Weights of a small GPT-style language model, trained from scratch on English Wikipedia: 907M tokens, 13837 steps.
Each number is 50 + 15 x the weight over its row's rms, rounded and kept within 0 to 99. Layers, rows and columns count from 0. The size before them is the row's rms in percent of the matrix's.

# layer 2 MLP down (transposed), 7168x896, rms 0.00779, rows 3466-3494, columns 672-727
057:29 64 54 33 54 39 75 61 33 48 40 54 37 61 42 43 75 60 59 54 26 50 58 60 54 39 37 37 84 66 31 64 59 29 64 56 34 61 20 35 58 56 53 32 50 37 57 16 78 42 51 52 56 36 53 28
079:59 69 40 48 58 53 47 43 55 33 30 42 55 77 70 58 54 19 49 57 32 45 82 44 72 52 63 56 65 40 47 79 50 45 66 92 79 73 42 72 59 61 40 65 33 47 72 40 54 61 35 53 63 75 56 47
094:54 51 48 78 35 72 36 55 46 43 51 57 39 41 18 54 60 66 57 47 88 86 57 55 40 56 58 50 47 62 50 47 64 48 42 46 47 73 46 45 53 86 45 53 41 49 62 49 32 52 63 47 44 52 69 43
071:19 44 47 32 68 59 39 59 72 33 51 47 63 55 76 53 81 19 31 56 48 63 42 38 48 43 41 50 92 34 43 71 64 09 37 51 49 21 79 39 38 15 15 33 61 69 60 51 56 56 33 30 49 58 61 65
032:61 58 78 69 65 59 47 29 47 62 51 50 43 52 40 50 65 48 50 77 40 64 81 49 28 41 55 55 46 29 42 74 67 79 65 45 44 38 52 61 39 70 41 49 43 62 53 44 65 55 55 64 41 64 49 43
153:36 20 55 27 69 63 32 43 56 62 48 74 43 57 66 56 38 55 31 66 33 52 69 45 79 86 40 61 40 54 34 53 44 70 64 68 42 64 34 55 29 21 38 95 27 66 53 44 37 68 27 53 39 96 54 34
052:71 40 45 58 67 47 50 43 49 55 29 60 65 56 49 47 47 42 55 26 49 30 33 40 45 54 20 60 35 63 41 26 54 62 26 53 37 79 47 54 34 47 83 42 39 34 50 33 70 32 53 70 32 56 51 67
059:34 55 46 75 65 73 54 58 36 41 50 63 63 38 43 28 57 51 53 71 70 53 84 49 64 31 51 58 45 63 44 46 54 35 34 10 74 24 48 55 49 51 35 46 50 34 38 62 44 42 43 57 22 63 28 53
058:35 44 31 53 37 60 56 63 26 08 53 52 55 48 65 56 33 68 44 51 44 53 42 48 44 45 73 48 48 62 49 73 45 54 80 54 34 65 44 47 57 52 63 85 60 24 60 60 50 68 45 29 58 34 58 69
132:50 61 31 41 26 64 30 47 28 31 41 27 51 42 32 45 47 50 29 16 69 29 54 29 47 40 32 52 52 64 53 27 47 41 56 39 62 56 65 40 38 37 56 52 39 48 48 32 33 76 37 55 30 61 61 33
120:60 94 52 48 68 26 36 36 36 52 37 07 57 65 34 36 61 32 41 44 61 50 29 57 25 66 47 63 24 31 48 55 16 49 74 41 27 34 58 34 43 48 64 55 39 45 36 63 29 54 53 18 76 46 47 51
094:41 51 13 41 57 40 48 45 36 52 65 66 59 46 52 37 55 51 40 68 37 32 21 44 32 15 71 37 57 66 48 34 47 50 29 30 55 64 34 65 49 62 55 30 54 41 44 39 39 61 45 72 37 48 33 45
055:77 30 51 00 44 47 45 41 52 64 34 35 65 56 37 68 61 48 56 25 47 47 33 50 33 47 59 57 67 55 46 42 33 34 41 54 36 66 69 62 37 30 30 72 41 36 08 60 49 53 57 27 56 30 54 70
056:36 22 73 43 36 51 69 41 92 42 56 50 48 66 47 78 50 43 62 67 43 43 65 47 75 59 48 33 42 51 50 49 25 26 41 35 36 73 39 60 38 74 78 70 63 58 39 67 77 55 54 68 36 41 64 38
156:37 58 56 41 70 37 57 58 48 60 84 86 47 30 51 29 60 48 50 42 53 59 62 48 61 50 58 51 48 33 29 47 38 69 41 57 54 51 36 71 39 45 42 36 49 37 61 77 41 51 42 70 54 41 84 49
059:46 45 57 70 33 65 41 51 48 42 72 54 20 71 31 38 44 38 67 44 72 69 44 45 38 46 58 47 53 27 64 61 50 55 53 55 36 61 52 68 51 44 43 65 55 55 64 32 48 33 38 32 28 51 48 36
056:43 67 64 36 58 30 44 51 88 57 32 46 60 73 40 29 62 62 43 49 57 51 60 43 58 29 45 47 52 38 80 42 51 30 78 57 54 34 48 38 41 47 69 40 50 59 80 60 37 36 36 31 56 30 56 53
149:59 62 32 39 74 65 33 52 40 39 35 49 64 73 79 65 23 42 61 44 52 44 76 76 48 73 51 31 43 63 72 61 45 31 34 44 50 70 56 78 54 29 24 65 33 56 56 57 49 83 67 55 52 56 61 48
054:97 38 39 69 42 41 77 63 44 50 69 66 56 35 47 35 31 44 65 48 88 52 51 42 60 51 61 53 40 51 37 29 53 43 41 59 37 44 24 22 57 68 54 55 45 48 39 52 65 39 25 54 46 49 47 47
145:51 45 61 31 59 48 40 55 50 55 69 41 35 40 48 69 18 79 68 41 41 64 51 53 71 55 50 32 69 64 40 66 33 52 57 69 50 52 69 58 30 74 53 74 43 40 71 38 45 52 62 18 57 44 20 62
074:60 19 47 31 41 65 60 53 63 58 54 61 74 57 55 35 36 62 68 80 64 57 34 29 49 60 50 45 52 23 41 55 67 76 38 34 42 46 48 40 47 69 92 38 30 45 59 65 37 63 72 61 45 66 61 59
081:55 57 39 52 42 42 62 50 28 52 54 43 23 49 56 48 46 63 68 41 58 62 64 49 47 59 24 45 71 37 63 65 62 68 71 65 29 32 65 55 88 37 58 45 43 54 29 15 27 26 35 61 55 43 60 62
048:52 49 37 50 79 78 46 42 53 78 72 54 34 49 55 60 68 27 35 65 53 64 36 84 69 53 30 75 39 53 32 77 23 59 33 43 39 63 60 46 48 41 31 49 22 28 57 63 43 61 44 65 23 55 58 58
118:27 48 68 64 50 25 60 41 43 40 65 47 62 40 55 95 46 58 51 56 42 63 21 52 69 49 52 55 40 60 28 66 67 44 65 37 47 84 57 74 59 40 28 50 56 42 42 47 32 53 52 28 53 29 46 47
084:60 41 36 17 56 44 16 63 30 60 73 66 31 31 60 39 47 45 67 63 78 50 35 41 53 34 57 40 48 70 64 43 53 36 10 54 53 74 39 32 55 51 45 74 43 34 23 48 56 60 49 45 46 60 49 40
119:48 15 50 42 38 46 93 54 63 32 69 77 28 28 75 62 56 51 32 55 44 36 45 78 36 51 58 80 38 35 31 16 61 61 50 54 46 62 33 60 55 03 72 43 82 41 43 52 61 41 47 52 39 59 43 43
084:76 56 40 32 43 61 48 61 40 50 57 51 57 54 44 37 60 50 36 50 54 58 64 24 56 62 26 53 64 55 43 43 64 52 18 13 37 77 32 70 46 20 44 26 31 45 40 14 27 37 45 39 59 44 41 66
060:64 72 59 30 57 64 30 37 65 64 34 78 34 38 67 49 69 54 68 33 22 55 19 46 67 30 42 38 49 55 47 49 46 48 61 45 52 39 13 52 58 56 64 52 61 54 38 63 42 54 36 71 65 34 30 79
049:52 62 51 34 78 32 40 76 73 51 57 27 57 91 42 57 64 42 65 58 54 47 46 29 47 50 47 35 84 56 60 57 62 30 89 35 56 87 66 64 45 62 29 49 78 45 61 75 45 58 44 46 30 46 68 57
# layer 2 MLP up, 7168x896, rms 0.0223, rows 3467-3495, columns 672-727
087:51 33 41 20 50 47 52 57 33 71 30 55 55 51 25 47 47 81 26 48 69 85 20 60 49 75 22 64 56 59 64 47 49 50 35 02 32 52 36 53 35 21 50 38 66 65 42 54 35 62 77 40 62 28 41 59
093:50 60 28 64 51 53 81 53 83 64 59 56 71 50 52 40 28 27 50 57 37 48 58 31 39 53 42 31 40 31 58 78 48 32 60 43 52 62 40 72 39 21 51 39 47 26 69 36 52 68 42 23 40 90 60 46
074:53 43 34 51 55 20 89 25 30 60 62 65 71 57 33 53 25 62 48 29 52 49 38 61 34 39 47 57 27 59 45 31 74 61 47 44 32 53 23 62 46 56 82 55 41 62 51 56 35 52 57 64 38 62 53 74
043:49 44 26 31 40 32 55 71 37 25 43 44 59 55 60 60 38 44 40 30 55 25 11 38 73 75 25 49 49 73 47 33 27 16 33 62 64 67 38 30 65 35 56 61 54 36 52 51 30 53 50 40 56 36 54 47
153:28 56 39 58 49 39 23 58 28 25 77 48 59 73 33 47 42 42 51 51 50 51 36 26 30 22 41 34 56 35 64 45 65 25 71 61 36 58 68 78 24 68 32 62 40 33 35 54 57 47 49 34 32 59 33 73
065:45 55 65 48 20 56 50 53 65 50 75 34 53 54 46 66 44 69 43 70 74 65 58 55 53 39 71 36 60 45 48 79 51 43 85 45 65 19 48 46 55 67 44 56 50 46 52 70 24 64 49 07 51 39 53 29
069:63 38 53 30 40 23 45 47 68 77 49 36 46 51 42 71 46 56 36 44 25 51 24 42 14 74 40 30 39 31 55 55 52 75 64 67 24 71 45 51 39 62 69 49 57 72 55 44 50 51 50 51 89 44 73 54
074:58 47 54 45 51 41 52 37 75 89 39 48 46 59 34 53 67 35 59 57 51 56 60 55 66 60 39 48 40 43 49 40 46 47 33 54 75 35 73 47 31 48 29 26 45 74 46 51 54 21 62 66 53 44 42 12
126:68 28 82 58 60 19 38 69 42 48 37 63 44 44 64 56 38 51 54 71 16 62 31 51 63 67 31 38 51 31 46 36 52 58 45 59 50 47 61 57 30 55 51 73 44 52 51 72 59 38 56 46 64 43 58 37
110:34 28 67 39 56 47 64 62 64 65 43 44 30 35 50 88 50 41 22 50 52 46 88 37 57 54 69 66 57 66 66 48 55 31 43 43 33 55 31 47 47 65 08 71 69 48 64 59 68 55 69 57 30 45 62 35
104:56 43 64 39 67 58 46 40 73 41 51 53 19 42 56 37 66 48 59 46 47 64 78 51 66 91 31 49 49 50 52 58 46 39 64 46 47 28 67 51 46 41 45 61 65 44 71 62 58 60 38 49 49 48 68 43
067:25 71 48 93 56 50 42 54 63 31 68 65 37 58 57 27 46 60 63 68 59 48 59 44 65 44 35 53 28 48 51 63 58 65 56 41 55 40 42 42 57 69 58 07 66 73 81 44 66 51 57 57 45 65 65 33
067:63 83 40 52 69 29 36 56 24 82 52 53 51 37 45 15 53 55 36 37 53 45 25 73 14 37 44 51 47 59 46 54 70 66 61 57 69 40 60 35 58 14 11 44 34 45 58 39 29 54 50 47 65 57 48 65
159:36 36 44 44 54 67 48 45 69 37 62 47 47 50 70 47 41 75 90 57 43 39 29 37 50 47 47 55 56 69 83 56 49 30 60 53 65 40 72 60 44 80 41 58 37 65 56 23 69 49 49 44 38 62 58 47
063:22 36 49 57 69 29 53 49 61 41 29 82 66 25 79 41 49 49 28 77 54 30 69 46 57 80 63 39 47 36 29 50 61 39 28 60 57 57 58 10 70 56 53 25 51 47 41 29 41 66 55 56 66 43 50 57
058:48 39 24 70 53 59 45 42 14 57 61 40 36 62 52 62 59 46 44 55 56 54 22 76 35 82 34 52 60 57 31 53 62 57 37 33 47 63 48 68 67 53 35 53 38 21 24 57 47 63 63 71 48 49 26 19
154:54 76 28 56 42 56 58 51 50 54 50 39 42 55 21 52 57 54 71 43 28 51 50 54 64 59 44 62 50 67 62 11 29 45 49 75 37 60 72 44 31 74 63 32 30 28 19 33 55 61 35 63 55 57 28 67
066:07 55 55 38 50 52 23 33 63 56 24 39 61 60 59 77 70 44 25 61 17 54 38 61 48 59 42 41 75 66 58 60 38 50 66 36 71 73 73 69 31 45 46 45 58 45 58 52 30 57 61 51 56 54 58 40
143:67 39 54 21 53 69 62 45 12 83 64 58 65 44 52 19 74 66 57 59 61 32 58 65 52 33 61 57 53 72 48 30 61 58 65 45 49 28 47 53 54 74 49 46 41 64 64 56 29 41 46 61 62 46 54 48
086:50 94 54 72 68 34 46 51 33 41 37 31 38 39 36 58 63 46 18 00 26 40 70 66 67 48 63 64 51 62 56 64 44 32 60 72 53 54 63 53 20 38 18 52 80 52 44 26 81 57 41 38 49 47 46 26
088:49 52 60 53 46 68 38 63 38 38 57 57 74 61 36 50 79 67 57 42 53 45 36 61 66 39 66 59 27 43 38 51 57 49 48 39 71 73 36 53 37 67 40 53 68 10 52 70 48 64 50 62 61 44 43 46
062:49 39 52 51 30 36 42 64 40 13 28 43 73 57 48 60 39 69 64 25 42 35 67 35 30 54 76 35 49 33 61 24 59 47 59 43 63 30 52 68 45 65 47 51 85 64 37 52 46 57 55 27 68 44 43 36
121:62 54 40 21 52 72 45 33 59 64 51 63 30 58 35 18 38 52 49 52 36 39 81 75 37 57 33 45 58 61 83 56 19 71 47 77 53 27 47 40 39 42 52 55 54 59 48 37 37 49 23 79 17 74 67 42
089:63 68 70 65 37 36 72 32 53 49 34 60 40 66 80 43 45 63 46 49 32 57 71 63 46 61 31 55 46 34 34 72 27 49 72 40 53 32 72 82 60 49 52 34 69 64 75 73 58 30 50 52 66 52 68 74
111:61 47 59 44 61 52 52 59 39 34 46 24 54 42 59 45 42 40 13 62 88 45 67 38 35 63 51 49 82 74 45 75 57 35 54 57 71 29 70 44 19 60 39 42 67 40 72 84 32 79 50 39 46 66 48 50
091:33 36 36 52 69 60 49 46 59 63 27 60 57 50 69 56 45 46 66 47 44 54 49 80 47 54 49 37 07 39 81 52 44 62 85 59 71 19 64 48 76 71 74 67 55 43 60 72 72 50 37 51 51 59 50 18
069:44 40 51 59 56 49 69 53 35 40 60 23 62 55 39 48 23 44 31 63 77 54 89 44 36 60 45 51 71 45 46 45 40 41 40 65 46 49 97 40 40 35 54 40 47 25 56 48 58 56 62 45 50 57 54 24
052:38 41 42 53 30 55 54 40 21 52 38 80 46 38 49 58 46 70 44 64 41 54 44 74 48 64 33 58 20 51 37 64 63 50 24 61 32 21 36 45 49 35 63 46 37 61 42 16 55 36 68 43 80 42 26 46
134:44 74 42 74 76 62 40 58 51 78 41 16 44 52 47 99 48 49 47 44 45 74 40 46 41 40 38 55 36 64 83 54 33 46 43 75 41 46 39 40 52 39 44 58 54 66 38 31 46 39 37 38 73 51 50 72